config = dict(
    n_layer=14,
    d_model=128,
    n_head=2,
    n_kv_head=2,
    head_dim=64,
    d_mlp=512,
    vocab_size=8192,
    activation='squared_relu',
    norm='rmsnorm',
    norm_place='pre',
    norm_eps=1e-06,
    positions='rope',
    rope_base=55100.0,
    rope_fraction=0.5,
    qk_norm=True,
    attn_scale=0.184,
    bias='none',
    tie_embeddings=False,
    parallel_block=False,
    extras=['some layers without attention', 'local attention windows', 'paired heads', 'gated attention', 'exclusive self-attention', 'capped logits'],
    init='normal',
    init_std_qkv=0.0469,
    init_std_o=0.0,
    init_std_up=0.0469,
    init_std_down=0.0,
    optimizer='adamw',
    lr=0.00344,
    beta1=0.95,
    beta2=0.95,
    weight_decay=0.06,
    lr_head=0.00519,
    warmup_steps=463,
    schedule='wsd',
    decay_fraction=0.894,
    decay_shape='linear',
    final_lr_fraction=0.1,
    batch_tokens=[8192, 16384, 32768],
    seq_len=512,
    doc_mask=True,
    train_tokens=98950000,
    steps=6070,
    dataset='wikipedia_en',
)
Each number is 200 + 40 x the weight over its row's rms, rounded and kept within 0 to 999. Layers, rows and columns count from 0. The size before them is the row's rms in percent of the matrix's.

# q: layer 9 attention query, 128x128, rms 0.2, rows 30-56, columns 0-127
# k: layer 9 attention key, 128x128, rms 0.188, rows 30-56, columns 0-127
q30,084,150,215,227,119,185,191,156,223,248,181,127,219,178,149,230,266,213,277,198,199,289,256,196,188,221,313,225,241,172,101,226,164,141,245,239,227,246,192,124,219,254,213,228,242,229,187,231,216,214,189,228,189,157,227,184,204,172,204,187,230,283,206,172,222,220,189,260,155,201,257,254,221,184,239,201,216,212,222,227,218,267,134,185,235,159,261,127,197,208,176,128,164,199,173,222,153,217,163,152,209,257,245,213,138,153,192,258,214,240,235,188,215,148,235,170,235,142,243,165,235,169,186,218,218,200,235,272,209
k30,104,216,217,135,198,169,171,267,125,228,225,206,175,162,274,213,144,180,181,216,195,126,188,187,273,200,155,255,220,191,181,84,240,206,171,193,204,180,213,134,164,236,209,151,221,236,195,155,185,218,161,231,118,207,216,257,194,158,190,193,233,145,191,261,213,179,236,219,200,228,204,120,228,251,242,102,223,224,201,214,216,178,186,213,125,231,166,187,174,189,106,189,190,236,207,139,217,184,213,141,208,250,158,239,283,220,194,117,180,202,234,292,187,167,189,259,207,152,209,236,171,242,165,156,224,268,172,176,193
q31,124,233,209,161,101,227,198,221,151,169,169,199,269,127,225,224,238,183,210,254,178,179,192,159,172,239,225,170,259,159,181,137,234,193,152,211,204,186,180,186,297,216,166,207,239,216,257,231,212,195,244,218,150,195,209,204,237,249,212,211,223,277,179,219,146,157,315,190,204,207,201,129,205,139,211,210,206,176,232,162,165,174,227,203,216,211,257,199,110,249,217,208,187,262,102,232,164,184,175,151,255,237,206,242,200,175,180,146,216,257,224,184,196,146,205,189,195,134,188,193,243,208,210,74,202,237,119,219,250
k31,062,222,191,251,156,222,124,202,209,160,245,219,98,206,279,193,172,193,210,206,236,152,187,168,166,221,226,261,169,238,141,179,209,238,207,107,145,191,182,173,194,219,172,288,224,221,102,215,225,197,146,138,147,195,162,256,239,216,188,207,129,157,237,246,182,203,225,239,171,217,107,229,162,217,267,147,195,156,207,202,181,222,176,191,213,234,227,201,160,220,126,131,245,229,216,132,279,199,191,170,248,217,162,151,236,240,215,132,176,120,234,233,188,201,189,164,211,234,191,217,195,196,131,183,251,202,186,214,137
q32,109,208,183,148,195,200,226,212,190,184,171,206,193,153,184,195,198,187,229,246,244,146,228,75,183,217,188,244,236,186,246,209,185,183,171,194,196,114,225,208,252,306,201,202,158,258,248,257,161,103,191,195,222,189,225,166,195,229,186,189,220,224,137,194,232,195,175,192,252,265,250,226,164,199,167,223,257,210,142,226,241,200,281,196,228,195,215,294,190,165,210,238,201,182,153,259,252,140,165,245,129,164,265,249,259,145,256,212,225,230,155,255,180,264,234,228,127,207,215,231,173,231,280,219,232,206,171,178,231
k32,103,210,191,157,216,155,278,156,162,199,128,200,204,175,111,140,253,299,184,162,174,223,186,281,216,228,192,134,170,181,245,202,191,243,230,229,186,258,229,212,207,195,170,238,222,261,214,189,183,89,237,197,231,196,212,137,257,195,188,182,271,327,183,149,262,181,219,188,280,179,238,193,153,223,219,244,205,180,235,192,214,183,236,197,206,227,234,161,248,192,168,208,187,183,220,189,150,127,158,216,212,192,235,236,172,175,223,238,193,200,163,179,237,250,281,188,170,96,241,205,246,157,171,178,196,251,214,182,173
q33,102,179,255,246,196,183,299,199,264,260,161,122,191,169,188,219,139,162,124,187,160,184,230,206,265,189,242,161,284,257,171,199,186,197,205,251,204,196,130,171,284,278,172,224,224,170,276,172,170,147,200,176,205,184,151,218,240,128,181,219,190,187,185,161,243,189,201,277,255,195,214,190,202,237,179,110,218,185,201,202,279,177,154,213,161,123,198,224,234,182,303,190,178,256,229,207,176,208,216,235,103,231,207,165,190,196,216,216,213,282,208,239,164,172,214,192,223,138,205,213,152,170,161,218,214,170,190,187,189
k33,117,207,277,132,243,135,233,198,134,200,204,215,278,216,245,111,195,201,162,192,188,157,224,241,205,194,185,251,232,281,206,156,155,255,289,182,266,197,204,190,123,165,220,221,223,218,164,113,192,176,221,173,134,185,212,193,168,267,234,204,228,235,148,183,165,202,216,195,214,114,213,186,162,241,264,169,103,193,179,166,242,169,134,213,158,226,209,148,174,196,222,218,163,221,294,195,198,201,221,152,247,222,177,194,212,231,281,244,141,176,196,172,192,180,180,187,234,161,220,260,187,186,248,187,113,224,196,161,182
q34,105,207,206,153,222,187,194,157,257,191,161,178,199,140,241,236,239,265,231,209,78,180,184,189,180,154,189,135,278,225,192,123,144,182,239,222,181,206,182,165,255,212,225,239,130,169,313,234,192,149,220,185,264,263,208,230,223,198,97,246,208,240,202,132,183,170,214,157,228,174,228,211,189,198,210,183,186,192,198,207,281,163,249,217,239,174,216,251,271,161,270,203,216,289,198,231,165,159,186,266,159,262,173,170,173,191,177,184,191,216,225,155,211,240,216,171,275,183,201,240,155,178,126,216,201,207,189,230,208
k34,120,240,205,212,127,187,189,202,254,228,217,219,241,157,127,172,135,96,190,143,175,205,154,209,255,227,230,92,206,149,303,164,275,215,137,235,159,159,157,167,201,211,195,184,185,167,203,246,233,224,141,167,205,200,247,146,256,243,293,192,178,201,223,179,207,247,234,206,189,269,206,174,143,165,239,217,200,132,176,218,173,237,222,226,208,192,143,247,203,217,226,183,210,244,170,231,197,172,218,238,156,221,191,194,157,140,174,256,204,139,128,224,139,239,239,198,189,209,202,120,201,214,202,129,251,149,225,205,218
q35,110,156,220,187,301,200,249,221,200,161,101,218,232,203,187,228,216,304,175,128,119,195,251,259,171,191,187,187,218,221,206,191,167,176,219,247,212,303,187,253,174,183,247,220,149,203,288,223,182,167,209,155,254,215,283,204,221,199,155,214,241,209,152,128,211,198,158,152,223,141,196,209,163,232,186,219,208,240,142,210,262,177,236,204,243,227,219,248,229,232,320,271,199,208,216,210,208,190,174,223,165,134,196,203,192,238,210,230,162,203,188,189,170,195,137,169,197,161,183,176,259,257,128,223,251,238,172,186,204
k35,090,244,174,219,185,177,148,226,265,253,226,185,382,196,198,175,236,155,195,185,189,189,185,212,182,263,153,168,163,200,260,171,281,159,108,196,185,204,180,194,154,193,188,127,130,153,208,227,129,89,160,158,224,216,225,233,166,222,197,161,207,184,235,239,221,213,199,199,170,232,232,175,174,197,172,249,203,180,179,226,205,131,251,209,180,240,137,249,208,161,309,215,206,251,236,162,175,182,211,212,273,204,166,166,171,196,235,235,243,140,202,216,250,236,146,213,220,195,228,220,191,225,166,176,207,242,196,228,189
q36,098,184,173,273,230,248,169,226,219,151,249,202,237,155,218,183,229,143,201,140,223,194,217,226,230,203,214,140,189,229,215,183,167,234,226,199,264,207,252,297,98,163,240,165,261,200,92,164,282,278,237,276,188,176,123,207,249,194,186,190,202,183,200,182,176,117,187,229,118,181,259,214,171,132,197,181,182,233,240,187,171,202,121,206,127,179,126,185,208,206,172,185,166,192,174,250,175,248,234,221,244,228,203,211,248,228,215,180,164,169,209,203,175,205,171,146,207,209,175,202,157,169,217,188,181,116,254,136,183
k36,092,221,205,172,213,168,157,137,215,226,142,181,225,123,151,302,211,233,233,254,150,139,265,222,215,224,197,203,200,154,155,164,276,170,116,199,189,225,188,217,216,175,180,151,188,173,236,222,183,200,168,239,175,285,211,111,171,178,169,243,197,255,211,191,141,197,237,219,184,216,222,111,231,186,114,265,255,181,277,200,199,238,221,185,182,247,266,262,155,211,216,198,198,144,180,156,176,188,209,126,172,201,217,249,222,197,171,171,256,239,184,217,264,190,284,217,199,194,206,248,177,156,186,138,157,254,184,185,254
q37,087,173,229,181,229,165,123,208,225,192,155,178,229,204,216,162,311,231,221,269,120,207,275,171,163,198,251,185,209,200,206,224,210,175,271,240,216,180,180,182,133,227,239,153,163,251,233,268,159,156,259,160,215,235,169,196,215,186,209,202,235,232,208,186,150,299,172,158,200,133,176,203,193,252,204,160,158,194,256,144,201,175,269,180,216,201,183,176,207,199,170,207,178,250,180,238,300,181,170,204,220,171,201,219,166,212,193,208,112,300,130,211,255,264,181,237,170,188,256,178,134,226,162,254,220,237,206,138,225
k37,111,218,107,167,104,114,197,210,135,223,240,179,327,137,222,233,201,177,195,182,192,215,146,185,187,185,163,232,148,159,239,153,227,182,152,168,206,231,233,191,204,221,143,201,146,172,287,216,236,210,229,133,179,144,190,235,218,208,175,165,226,189,211,227,222,179,214,237,174,260,199,150,149,164,265,204,315,212,199,148,172,133,216,223,191,153,213,225,225,117,131,196,158,199,219,158,235,225,209,161,229,257,171,240,277,221,175,213,182,159,211,191,229,232,196,242,256,220,200,256,270,201,178,174,194,200,160,173,184
q38,095,238,181,213,224,221,177,206,186,221,258,236,173,210,237,200,106,186,159,200,178,163,191,151,211,163,139,177,172,246,249,197,286,221,142,152,136,142,166,202,189,141,171,151,149,166,122,151,163,184,179,178,173,276,137,234,160,201,176,218,131,119,241,239,265,224,223,169,253,246,171,186,191,179,193,159,200,152,199,247,201,163,169,242,160,250,146,201,176,110,132,210,245,220,245,160,272,156,190,200,219,183,96,174,208,216,204,149,225,173,218,265,267,236,151,220,168,258,222,238,206,175,212,177,200,203,199,176,176
k38,082,102,191,225,218,238,283,167,252,158,173,239,197,214,117,178,216,226,223,152,194,294,202,209,207,206,238,159,209,213,233,305,158,204,273,204,248,219,208,268,216,169,217,302,197,225,194,218,214,160,245,185,271,154,169,137,191,240,169,231,204,221,178,130,171,189,155,207,203,162,177,249,159,209,170,230,184,221,230,163,189,252,224,222,225,142,250,211,222,216,213,236,181,181,223,286,164,243,196,250,159,188,267,176,124,189,207,255,171,245,214,123,193,205,229,163,195,220,183,187,242,156,250,232,161,109,244,213,160
q39,115,168,209,189,370,227,188,227,201,176,222,197,169,186,215,153,183,201,211,231,121,188,188,145,167,164,179,181,160,214,228,175,127,242,235,262,199,149,214,268,218,162,218,206,180,226,202,181,175,191,253,210,223,209,58,216,226,225,157,252,160,180,210,165,238,150,271,208,206,187,211,293,157,233,210,210,146,222,209,182,153,167,194,211,193,158,195,208,266,168,197,213,169,278,283,256,280,232,242,201,187,179,214,171,154,219,215,179,183,195,148,220,232,251,173,209,229,233,192,229,161,140,219,188,116,202,176,174,147
k39,099,167,193,177,194,158,212,204,189,211,202,139,269,202,209,213,220,94,135,197,193,135,161,177,151,196,167,262,148,195,261,219,199,190,169,211,192,201,211,240,289,200,186,213,165,201,238,242,180,284,240,158,232,237,191,247,179,218,176,146,183,201,228,213,228,191,214,235,207,257,150,148,144,173,205,258,224,186,131,224,148,216,205,200,223,167,169,242,246,60,202,228,172,165,230,190,259,231,211,189,234,214,222,212,310,275,281,215,171,194,168,227,200,212,194,305,188,266,184,237,216,243,132,170,183,203,155,235,220
q40,085,216,206,249,40,203,174,161,158,242,206,201,170,268,160,235,137,161,231,192,178,201,216,160,243,220,197,160,219,155,199,214,305,178,156,191,180,174,138,134,193,147,130,252,240,146,99,199,166,233,160,189,140,208,229,191,197,207,245,142,182,150,168,228,243,251,210,226,195,228,195,219,236,162,202,174,163,178,174,205,229,201,227,181,158,186,194,198,163,189,158,137,224,181,162,176,203,175,222,161,212,151,216,194,197,133,231,215,246,222,194,245,191,90,231,235,128,148,262,114,221,200,221,179,203,158,234,180,208
k40,109,198,208,116,193,226,223,239,130,131,272,197,142,155,177,174,196,302,184,142,287,276,254,187,270,162,159,193,171,238,162,179,155,202,352,152,206,246,213,167,221,199,233,263,241,239,205,260,216,140,171,195,232,205,219,179,221,212,203,159,217,170,188,203,225,162,160,174,161,235,101,229,243,238,226,163,168,242,227,255,180,181,167,240,161,206,147,132,217,188,132,202,211,145,219,196,171,208,190,200,203,215,227,232,206,241,166,183,152,158,244,159,183,197,192,172,166,174,191,242,250,215,192,256,222,191,214,171,203
q41,094,248,233,304,215,156,167,211,238,173,224,135,193,143,179,156,184,182,145,202,239,195,226,140,202,212,224,183,252,272,168,212,215,111,208,215,228,112,167,149,191,260,175,167,294,237,164,238,178,215,243,237,171,173,134,213,229,160,228,175,221,195,192,245,204,177,191,225,189,135,221,77,212,228,201,158,329,172,206,115,246,195,171,172,236,183,207,166,190,223,181,231,176,206,148,227,199,199,210,174,215,153,171,219,275,231,148,181,173,226,228,219,218,221,176,267,174,167,201,203,198,304,236,222,198,188,174,228,196
k41,085,179,185,197,219,169,140,147,202,206,226,143,239,199,282,233,252,215,243,227,143,200,156,174,133,233,172,234,229,210,113,224,223,181,170,164,247,205,180,215,49,151,100,153,152,203,184,199,213,154,212,189,161,170,187,129,153,256,183,225,206,215,192,170,186,185,270,214,206,191,211,187,167,220,195,199,165,178,239,167,190,225,224,217,195,202,225,216,170,245,171,187,165,228,213,261,228,224,207,60,130,237,214,251,150,207,218,195,196,197,250,219,186,242,200,199,304,171,182,266,209,155,237,152,131,201,188,199,148
q42,109,222,199,183,199,163,178,143,198,207,241,261,142,210,237,214,154,194,191,195,201,215,212,109,218,154,141,205,209,241,179,231,251,199,173,154,142,181,201,64,165,182,192,212,164,181,157,162,165,186,123,162,210,274,202,263,157,174,196,226,167,121,258,219,278,268,174,190,239,202,140,208,251,188,206,163,196,156,185,242,279,202,171,197,137,228,151,202,233,109,162,237,263,213,237,148,200,130,166,223,178,171,93,190,233,212,226,233,188,187,205,236,248,172,150,221,181,220,265,234,202,214,156,205,206,181,209,253,191
k42,079,165,154,195,238,204,286,180,276,169,188,217,257,248,77,206,191,199,218,123,175,271,210,248,186,181,210,147,241,200,241,277,199,227,223,210,217,187,158,242,249,186,207,229,196,235,243,200,189,156,227,215,242,175,202,142,205,216,208,189,229,231,210,99,180,205,190,190,168,196,249,239,151,187,200,215,205,193,204,179,184,198,203,259,172,178,250,196,190,271,261,245,178,187,189,318,151,214,200,274,147,187,297,250,130,174,247,290,186,233,193,164,214,241,182,133,210,194,209,156,251,168,257,233,205,155,232,204,174
q43,070,244,184,259,145,179,163,165,207,164,211,182,174,139,164,242,208,187,193,212,260,209,200,276,232,212,192,149,235,165,140,188,259,130,189,192,192,160,139,160,248,197,195,167,212,179,248,248,206,186,197,207,154,224,187,127,206,199,222,221,168,256,229,181,209,199,229,241,206,177,241,149,222,290,204,219,321,103,287,166,159,215,201,179,263,172,227,119,171,256,203,174,192,197,195,149,162,237,135,201,192,248,195,154,143,217,128,199,189,265,217,238,201,237,237,250,265,168,197,147,193,282,225,200,156,153,244,222,198
k43,133,189,261,263,242,143,172,110,203,165,121,163,150,151,156,170,165,195,198,215,201,231,179,148,201,194,263,226,254,158,186,225,183,220,219,213,178,166,203,171,165,183,180,273,203,191,200,220,257,213,189,218,202,176,218,107,245,186,261,253,197,212,215,159,225,246,258,245,133,240,253,235,194,170,248,230,267,169,201,150,186,296,183,135,239,143,231,234,179,249,135,172,163,213,223,201,256,158,217,187,94,164,240,243,131,191,207,237,186,198,206,147,163,153,238,196,252,209,207,150,197,162,275,150,174,181,157,206,189
q44,077,148,200,197,182,198,238,227,171,189,204,266,145,229,230,234,181,230,260,216,212,235,239,151,195,212,160,212,195,200,242,174,228,176,164,189,188,169,212,227,188,156,86,203,183,219,220,204,139,243,173,190,214,185,223,164,212,187,185,201,204,105,175,231,227,178,199,178,239,230,191,122,181,182,222,194,254,234,177,262,193,149,233,215,218,194,224,262,132,231,193,230,199,135,177,234,229,190,210,192,258,93,232,173,230,149,273,253,189,201,140,244,209,190,227,255,172,315,197,125,220,229,329,223,322,207,191,188,199
k44,098,189,190,173,290,210,219,212,226,235,216,150,228,293,240,213,224,329,203,215,227,215,190,186,277,195,189,176,122,244,110,237,235,154,251,167,191,238,213,145,115,179,245,252,176,208,203,251,171,158,141,202,202,202,268,165,195,156,228,157,247,195,237,149,209,204,147,170,126,173,164,233,245,195,153,217,206,211,212,219,283,231,228,182,224,268,200,189,223,272,232,197,211,200,223,137,242,182,175,208,156,186,233,229,151,216,169,165,190,149,281,120,200,225,156,201,222,176,208,209,150,254,161,245,213,217,197,248,215
q45,092,284,193,232,127,160,179,225,142,172,250,179,214,135,183,219,184,172,178,196,328,190,211,188,265,204,193,166,274,183,150,191,267,152,190,168,182,166,192,133,228,257,151,173,267,148,230,216,245,241,184,206,132,186,200,183,200,213,246,177,202,235,202,252,232,227,213,228,177,247,178,150,266,165,249,172,279,127,206,180,195,244,175,159,204,203,183,148,185,244,163,202,211,162,120,146,165,216,177,173,227,265,180,200,227,181,154,198,213,206,230,162,187,149,231,255,173,138,232,157,228,303,198,186,145,155,208,232,251
k45,113,201,214,233,194,240,176,145,239,119,170,222,113,190,124,180,223,216,237,207,180,270,190,184,176,197,212,188,227,129,156,206,143,232,239,211,168,212,204,193,218,227,167,255,222,259,213,245,235,180,200,224,207,201,181,121,239,219,250,254,171,260,207,136,220,231,242,215,196,246,227,250,216,163,236,257,225,191,255,183,125,252,192,155,232,192,231,139,208,280,130,142,199,195,194,282,199,180,186,231,118,190,243,241,156,173,219,237,225,196,176,150,172,204,260,176,228,209,174,118,245,127,282,181,233,121,203,209,142
q46,107,157,230,185,235,209,205,189,276,234,180,203,284,293,250,191,162,202,214,171,178,202,198,258,215,197,186,222,221,206,211,209,145,233,112,238,203,231,228,200,176,232,178,240,223,203,193,147,163,252,168,197,246,180,229,275,122,146,183,138,167,125,178,174,129,160,148,184,203,174,157,183,125,212,207,233,163,240,201,213,252,175,233,151,160,175,182,258,242,164,280,230,183,193,215,169,139,291,215,203,166,181,238,165,255,243,216,219,195,191,163,266,172,201,193,160,220,228,200,251,142,234,140,280,261,156,265,218,139
k46,100,261,213,193,198,170,215,220,178,250,223,211,191,219,199,274,122,192,126,128,197,194,201,232,148,167,205,267,127,196,193,177,126,166,197,181,179,217,170,151,157,140,344,209,164,178,206,145,207,275,201,161,223,222,214,245,282,187,182,211,181,151,217,195,167,227,164,198,203,160,279,183,223,165,205,132,132,219,147,223,165,162,189,223,255,103,239,202,188,145,177,224,226,186,165,237,212,204,208,234,236,131,96,180,219,180,142,243,225,213,196,200,220,143,154,223,157,230,189,229,142,209,218,215,212,248,196,160,187
q47,102,166,188,251,207,199,247,181,231,241,240,162,170,201,124,185,225,173,247,171,274,237,199,296,215,207,244,197,169,157,194,217,167,150,245,245,230,168,231,282,189,218,186,213,270,253,222,185,207,225,197,253,176,153,150,117,219,195,205,185,218,250,211,156,174,175,204,294,155,177,266,210,164,220,208,212,261,245,257,196,164,219,238,207,228,175,237,178,216,237,197,146,154,166,226,208,134,267,257,215,220,190,276,186,126,169,175,224,162,195,143,208,200,207,274,179,243,234,165,121,191,172,278,229,218,125,273,177,157
k47,112,200,257,166,202,154,147,209,74,230,207,138,196,124,291,204,201,232,157,241,212,152,245,153,237,207,164,268,139,176,162,130,176,191,216,203,207,245,251,138,141,192,223,205,186,204,168,203,197,281,161,194,134,213,222,192,179,166,173,222,231,196,198,260,200,188,208,196,180,198,185,163,231,233,183,145,165,207,181,198,252,185,149,153,231,202,175,195,185,154,181,183,185,204,237,82,249,189,222,118,177,171,195,230,268,222,165,130,171,246,238,223,232,164,224,244,201,174,211,286,117,201,180,173,218,268,146,181,242
q48,092,184,224,235,228,231,194,162,253,236,229,214,194,162,208,156,180,253,286,262,198,219,200,150,183,208,216,175,136,235,234,162,204,158,129,219,200,94,222,216,193,170,187,197,168,189,131,150,163,172,191,158,208,231,108,200,230,225,188,259,177,137,221,220,230,181,200,193,206,190,213,182,240,183,239,210,180,154,145,232,221,173,277,237,251,185,171,258,245,167,126,223,210,192,250,252,237,201,234,248,201,94,186,168,169,109,234,235,195,173,136,199,251,230,228,204,232,320,177,205,185,181,251,224,273,164,208,220,132
k48,110,221,173,168,218,252,184,177,173,157,184,150,195,159,197,212,220,237,232,173,173,225,189,158,230,197,180,174,216,126,247,201,266,169,237,231,115,203,196,203,218,185,147,262,176,194,274,323,168,157,146,205,220,224,212,123,239,196,216,183,172,127,218,121,307,180,269,217,186,315,178,171,160,192,205,263,239,159,198,217,152,252,240,205,186,243,164,185,198,197,231,152,221,202,145,177,228,141,179,210,114,260,294,224,241,204,194,184,172,162,163,195,197,231,197,225,188,245,201,204,231,190,161,167,231,227,161,259,236
q49,082,237,155,198,294,227,149,184,182,211,252,194,256,186,176,181,162,239,181,184,260,218,131,181,230,200,180,235,194,186,195,260,157,181,207,175,210,163,262,183,194,280,237,138,278,245,166,174,276,291,187,228,200,183,147,245,151,218,213,177,195,208,242,224,200,144,184,185,192,206,215,199,205,175,244,218,291,232,184,193,181,260,124,171,194,221,133,249,223,201,177,223,201,189,197,200,141,219,252,222,216,207,183,241,213,220,125,178,152,160,167,88,214,252,188,86,199,269,164,210,225,282,166,205,169,136,176,218,182
k49,103,191,182,293,118,263,168,187,305,211,199,222,150,254,186,215,211,99,187,223,142,224,189,209,139,261,216,167,182,86,218,242,220,227,123,247,195,221,153,263,240,205,197,184,182,209,200,187,243,255,257,224,186,165,186,191,254,182,155,291,156,231,239,211,186,159,204,213,302,211,206,204,164,154,159,215,177,218,216,194,174,160,229,160,247,170,181,195,178,173,176,169,204,216,142,218,199,240,173,225,182,187,174,174,196,204,170,221,244,299,137,205,190,197,294,206,220,217,191,130,194,163,181,194,255,165,236,209,154
q50,114,216,168,218,369,226,217,235,152,173,220,195,313,153,242,157,219,204,131,169,238,187,195,158,201,181,221,208,170,190,256,210,177,181,154,209,211,263,259,277,122,229,243,218,296,223,244,195,251,218,230,227,255,147,189,225,158,188,189,212,213,193,171,187,186,189,207,156,228,218,246,211,168,184,220,190,212,241,184,189,250,192,211,212,273,264,164,304,268,176,219,253,187,164,220,204,250,190,209,182,207,215,225,215,283,187,177,170,169,188,185,228,165,251,164,155,213,198,190,219,215,263,220,187,257,193,142,134,163
k50,105,207,168,254,178,210,125,183,238,243,177,231,327,179,223,228,291,205,195,207,114,167,192,180,148,260,169,205,121,179,224,196,232,194,79,187,196,202,173,223,188,171,181,137,129,191,101,250,161,117,226,204,160,268,190,194,170,197,97,172,192,225,209,202,197,187,206,194,208,215,278,198,153,198,166,235,209,137,185,232,194,174,240,209,206,221,243,174,187,113,199,240,215,197,224,203,264,153,214,176,222,169,164,225,183,194,272,189,213,227,187,245,286,195,193,208,213,185,225,256,213,193,206,179,185,271,208,246,187
q51,075,179,225,215,228,215,255,238,257,266,216,174,208,246,213,134,210,196,190,169,213,248,192,288,218,204,247,239,158,201,203,209,152,285,261,211,196,227,255,216,173,266,139,232,250,196,192,188,235,239,210,157,213,168,204,219,210,152,220,225,223,168,171,218,196,178,173,184,176,233,152,217,212,134,204,166,69,241,174,237,209,203,163,238,138,217,121,270,245,209,205,187,184,161,252,214,189,241,250,259,211,239,165,180,234,194,215,244,158,117,95,156,190,204,228,115,158,248,188,139,199,204,167,259,270,177,251,171,183
k51,113,218,192,115,212,215,149,214,132,235,249,199,313,192,317,245,259,240,179,239,196,171,223,207,174,169,136,214,148,259,191,155,181,209,182,214,260,214,198,201,221,192,225,111,189,195,208,117,159,247,222,203,158,211,183,316,163,191,174,172,223,176,192,225,146,187,169,185,204,166,147,155,222,196,197,191,180,200,187,178,241,107,180,255,224,243,229,128,214,169,247,218,207,167,169,203,227,250,233,180,268,216,139,186,278,186,161,132,218,262,229,209,230,208,162,201,186,184,170,279,146,218,188,215,216,249,176,212,229
q52,096,210,185,263,152,223,95,212,215,197,193,215,191,232,188,223,207,258,257,187,180,289,254,142,125,222,200,228,164,144,139,182,276,187,132,178,185,194,213,207,150,178,208,124,154,182,86,226,232,268,178,193,187,169,275,188,201,249,205,187,161,137,161,243,252,196,196,129,185,229,212,158,248,160,233,196,193,163,119,273,196,214,159,159,242,224,208,202,169,186,132,254,233,189,127,201,233,189,208,152,225,190,165,204,181,201,207,226,239,147,208,184,221,201,196,175,177,240,164,188,284,235,223,174,272,232,191,261,229
k52,104,204,122,119,207,282,157,258,159,192,248,199,217,134,259,261,228,236,225,224,175,181,219,187,235,201,153,220,158,159,197,141,254,195,165,200,183,183,227,213,244,255,149,220,210,247,233,280,181,104,150,217,201,259,182,194,154,158,157,198,187,152,165,197,253,162,181,189,208,270,144,147,262,226,180,205,229,196,254,246,150,161,211,225,140,263,151,152,205,155,150,165,225,189,152,216,162,182,201,125,187,249,206,247,209,209,174,92,215,183,234,261,201,186,191,206,152,149,257,263,210,235,175,228,235,205,212,193,231
q53,121,240,172,253,159,229,222,212,139,247,226,182,213,199,192,223,162,145,151,137,232,108,173,193,253,180,145,142,209,193,197,158,162,184,223,210,227,193,180,272,184,143,218,227,250,166,154,144,247,249,221,259,146,143,192,199,247,183,168,150,175,192,189,175,172,134,200,232,134,139,278,177,173,235,163,232,272,236,225,147,209,201,226,208,171,182,213,165,205,236,200,165,192,247,183,181,146,216,279,230,186,166,226,151,212,225,239,144,213,186,282,229,141,184,221,205,232,181,158,196,163,162,220,160,136,74,220,118,180
k53,103,210,233,179,154,116,231,149,216,211,185,168,170,138,145,199,187,195,248,189,242,277,207,175,204,283,285,166,257,186,167,200,266,159,211,166,202,178,162,181,176,166,113,174,200,205,187,218,213,206,147,240,223,193,246,114,194,244,253,230,206,236,196,192,144,256,235,227,150,242,199,167,208,258,141,201,112,194,230,254,186,267,151,150,175,152,166,259,110,219,202,166,169,213,154,155,203,157,156,125,216,175,221,254,145,194,212,172,185,212,157,247,168,174,289,202,168,199,263,210,198,180,228,168,188,224,223,233,251
q54,121,220,164,221,221,215,186,169,244,227,266,248,155,215,250,222,152,193,200,169,213,206,201,221,214,149,130,186,178,264,199,214,238,227,166,139,142,192,186,172,134,162,192,152,152,150,129,132,195,213,131,196,196,266,188,253,154,179,161,202,156,110,267,221,255,239,161,206,235,205,152,199,209,196,187,167,164,154,221,287,222,174,146,235,145,232,134,200,233,113,148,204,255,181,257,164,192,168,183,227,205,204,79,163,208,220,191,220,221,138,220,238,262,229,161,199,207,264,230,243,183,176,189,254,202,200,272,218,165
k54,077,146,189,193,270,213,299,170,233,177,130,205,241,205,83,206,203,217,213,161,175,251,205,225,214,213,238,176,228,161,244,249,190,202,203,241,258,190,191,230,221,172,204,272,192,222,253,198,203,171,238,216,281,169,202,85,192,203,211,213,220,256,175,100,187,209,196,203,173,174,264,229,174,200,154,249,226,207,234,163,194,231,218,227,199,183,266,235,209,266,250,235,186,166,205,283,131,209,207,263,132,162,266,250,115,151,209,266,195,271,188,176,226,209,214,145,208,194,214,164,227,173,258,211,172,155,222,190,182
q55,093,216,154,254,255,263,200,168,196,243,216,215,171,177,231,232,161,153,200,173,193,192,147,294,221,178,148,190,205,227,195,169,133,240,157,215,208,221,208,239,233,289,153,175,247,221,200,100,230,280,193,205,207,170,179,256,201,158,134,213,164,104,176,199,189,112,198,216,246,183,213,168,164,199,173,165,223,216,181,192,179,188,139,172,136,198,201,199,228,177,267,227,176,252,258,216,193,248,244,174,200,281,174,155,212,243,105,185,204,184,202,255,206,199,175,96,283,224,153,221,180,210,161,203,235,139,236,226,153
k55,100,181,234,218,218,234,219,179,243,188,190,286,162,235,203,181,203,238,155,174,206,187,184,219,148,249,244,257,135,277,210,181,248,225,246,155,218,273,130,196,147,134,266,171,199,187,96,182,212,209,225,220,255,165,240,217,147,221,153,181,182,191,172,209,168,199,157,174,262,113,248,236,232,167,170,209,160,195,181,208,285,208,247,191,286,243,237,194,191,209,200,243,221,227,171,177,239,205,192,241,248,175,120,168,181,248,154,217,194,229,234,106,231,210,162,233,206,250,171,146,164,208,198,200,164,233,240,285,123
q56,117,173,245,161,188,207,170,203,206,233,221,197,223,198,214,225,107,225,248,269,151,176,224,121,177,186,195,225,216,228,214,186,247,168,125,212,179,129,183,177,225,185,110,215,168,225,181,182,115,177,169,161,195,244,91,219,202,189,199,173,180,146,175,233,243,217,235,187,307,223,191,205,211,193,214,149,184,151,234,240,181,159,234,213,180,165,228,227,127,172,183,218,198,197,185,229,273,210,192,142,211,174,151,207,193,177,253,235,300,280,188,255,288,190,195,245,85,214,246,226,214,165,216,229,253,235,157,235,208
k56,102,175,212,188,202,201,293,228,204,155,302,264,174,271,200,166,188,260,198,72,258,201,167,225,183,189,213,250,188,208,169,187,132,228,290,171,219,240,176,235,190,150,219,262,232,256,203,203,227,179,246,155,198,142,159,218,177,251,199,162,193,166,184,163,178,188,189,192,228,186,188,227,168,157,262,209,173,232,207,188,168,218,188,221,170,168,234,135,206,237,144,226,193,211,242,184,170,261,186,214,260,199,169,168,232,263,252,268,133,158,196,140,163,192,199,152,215,262,153,178,223,217,223,229,148,123,242,182,97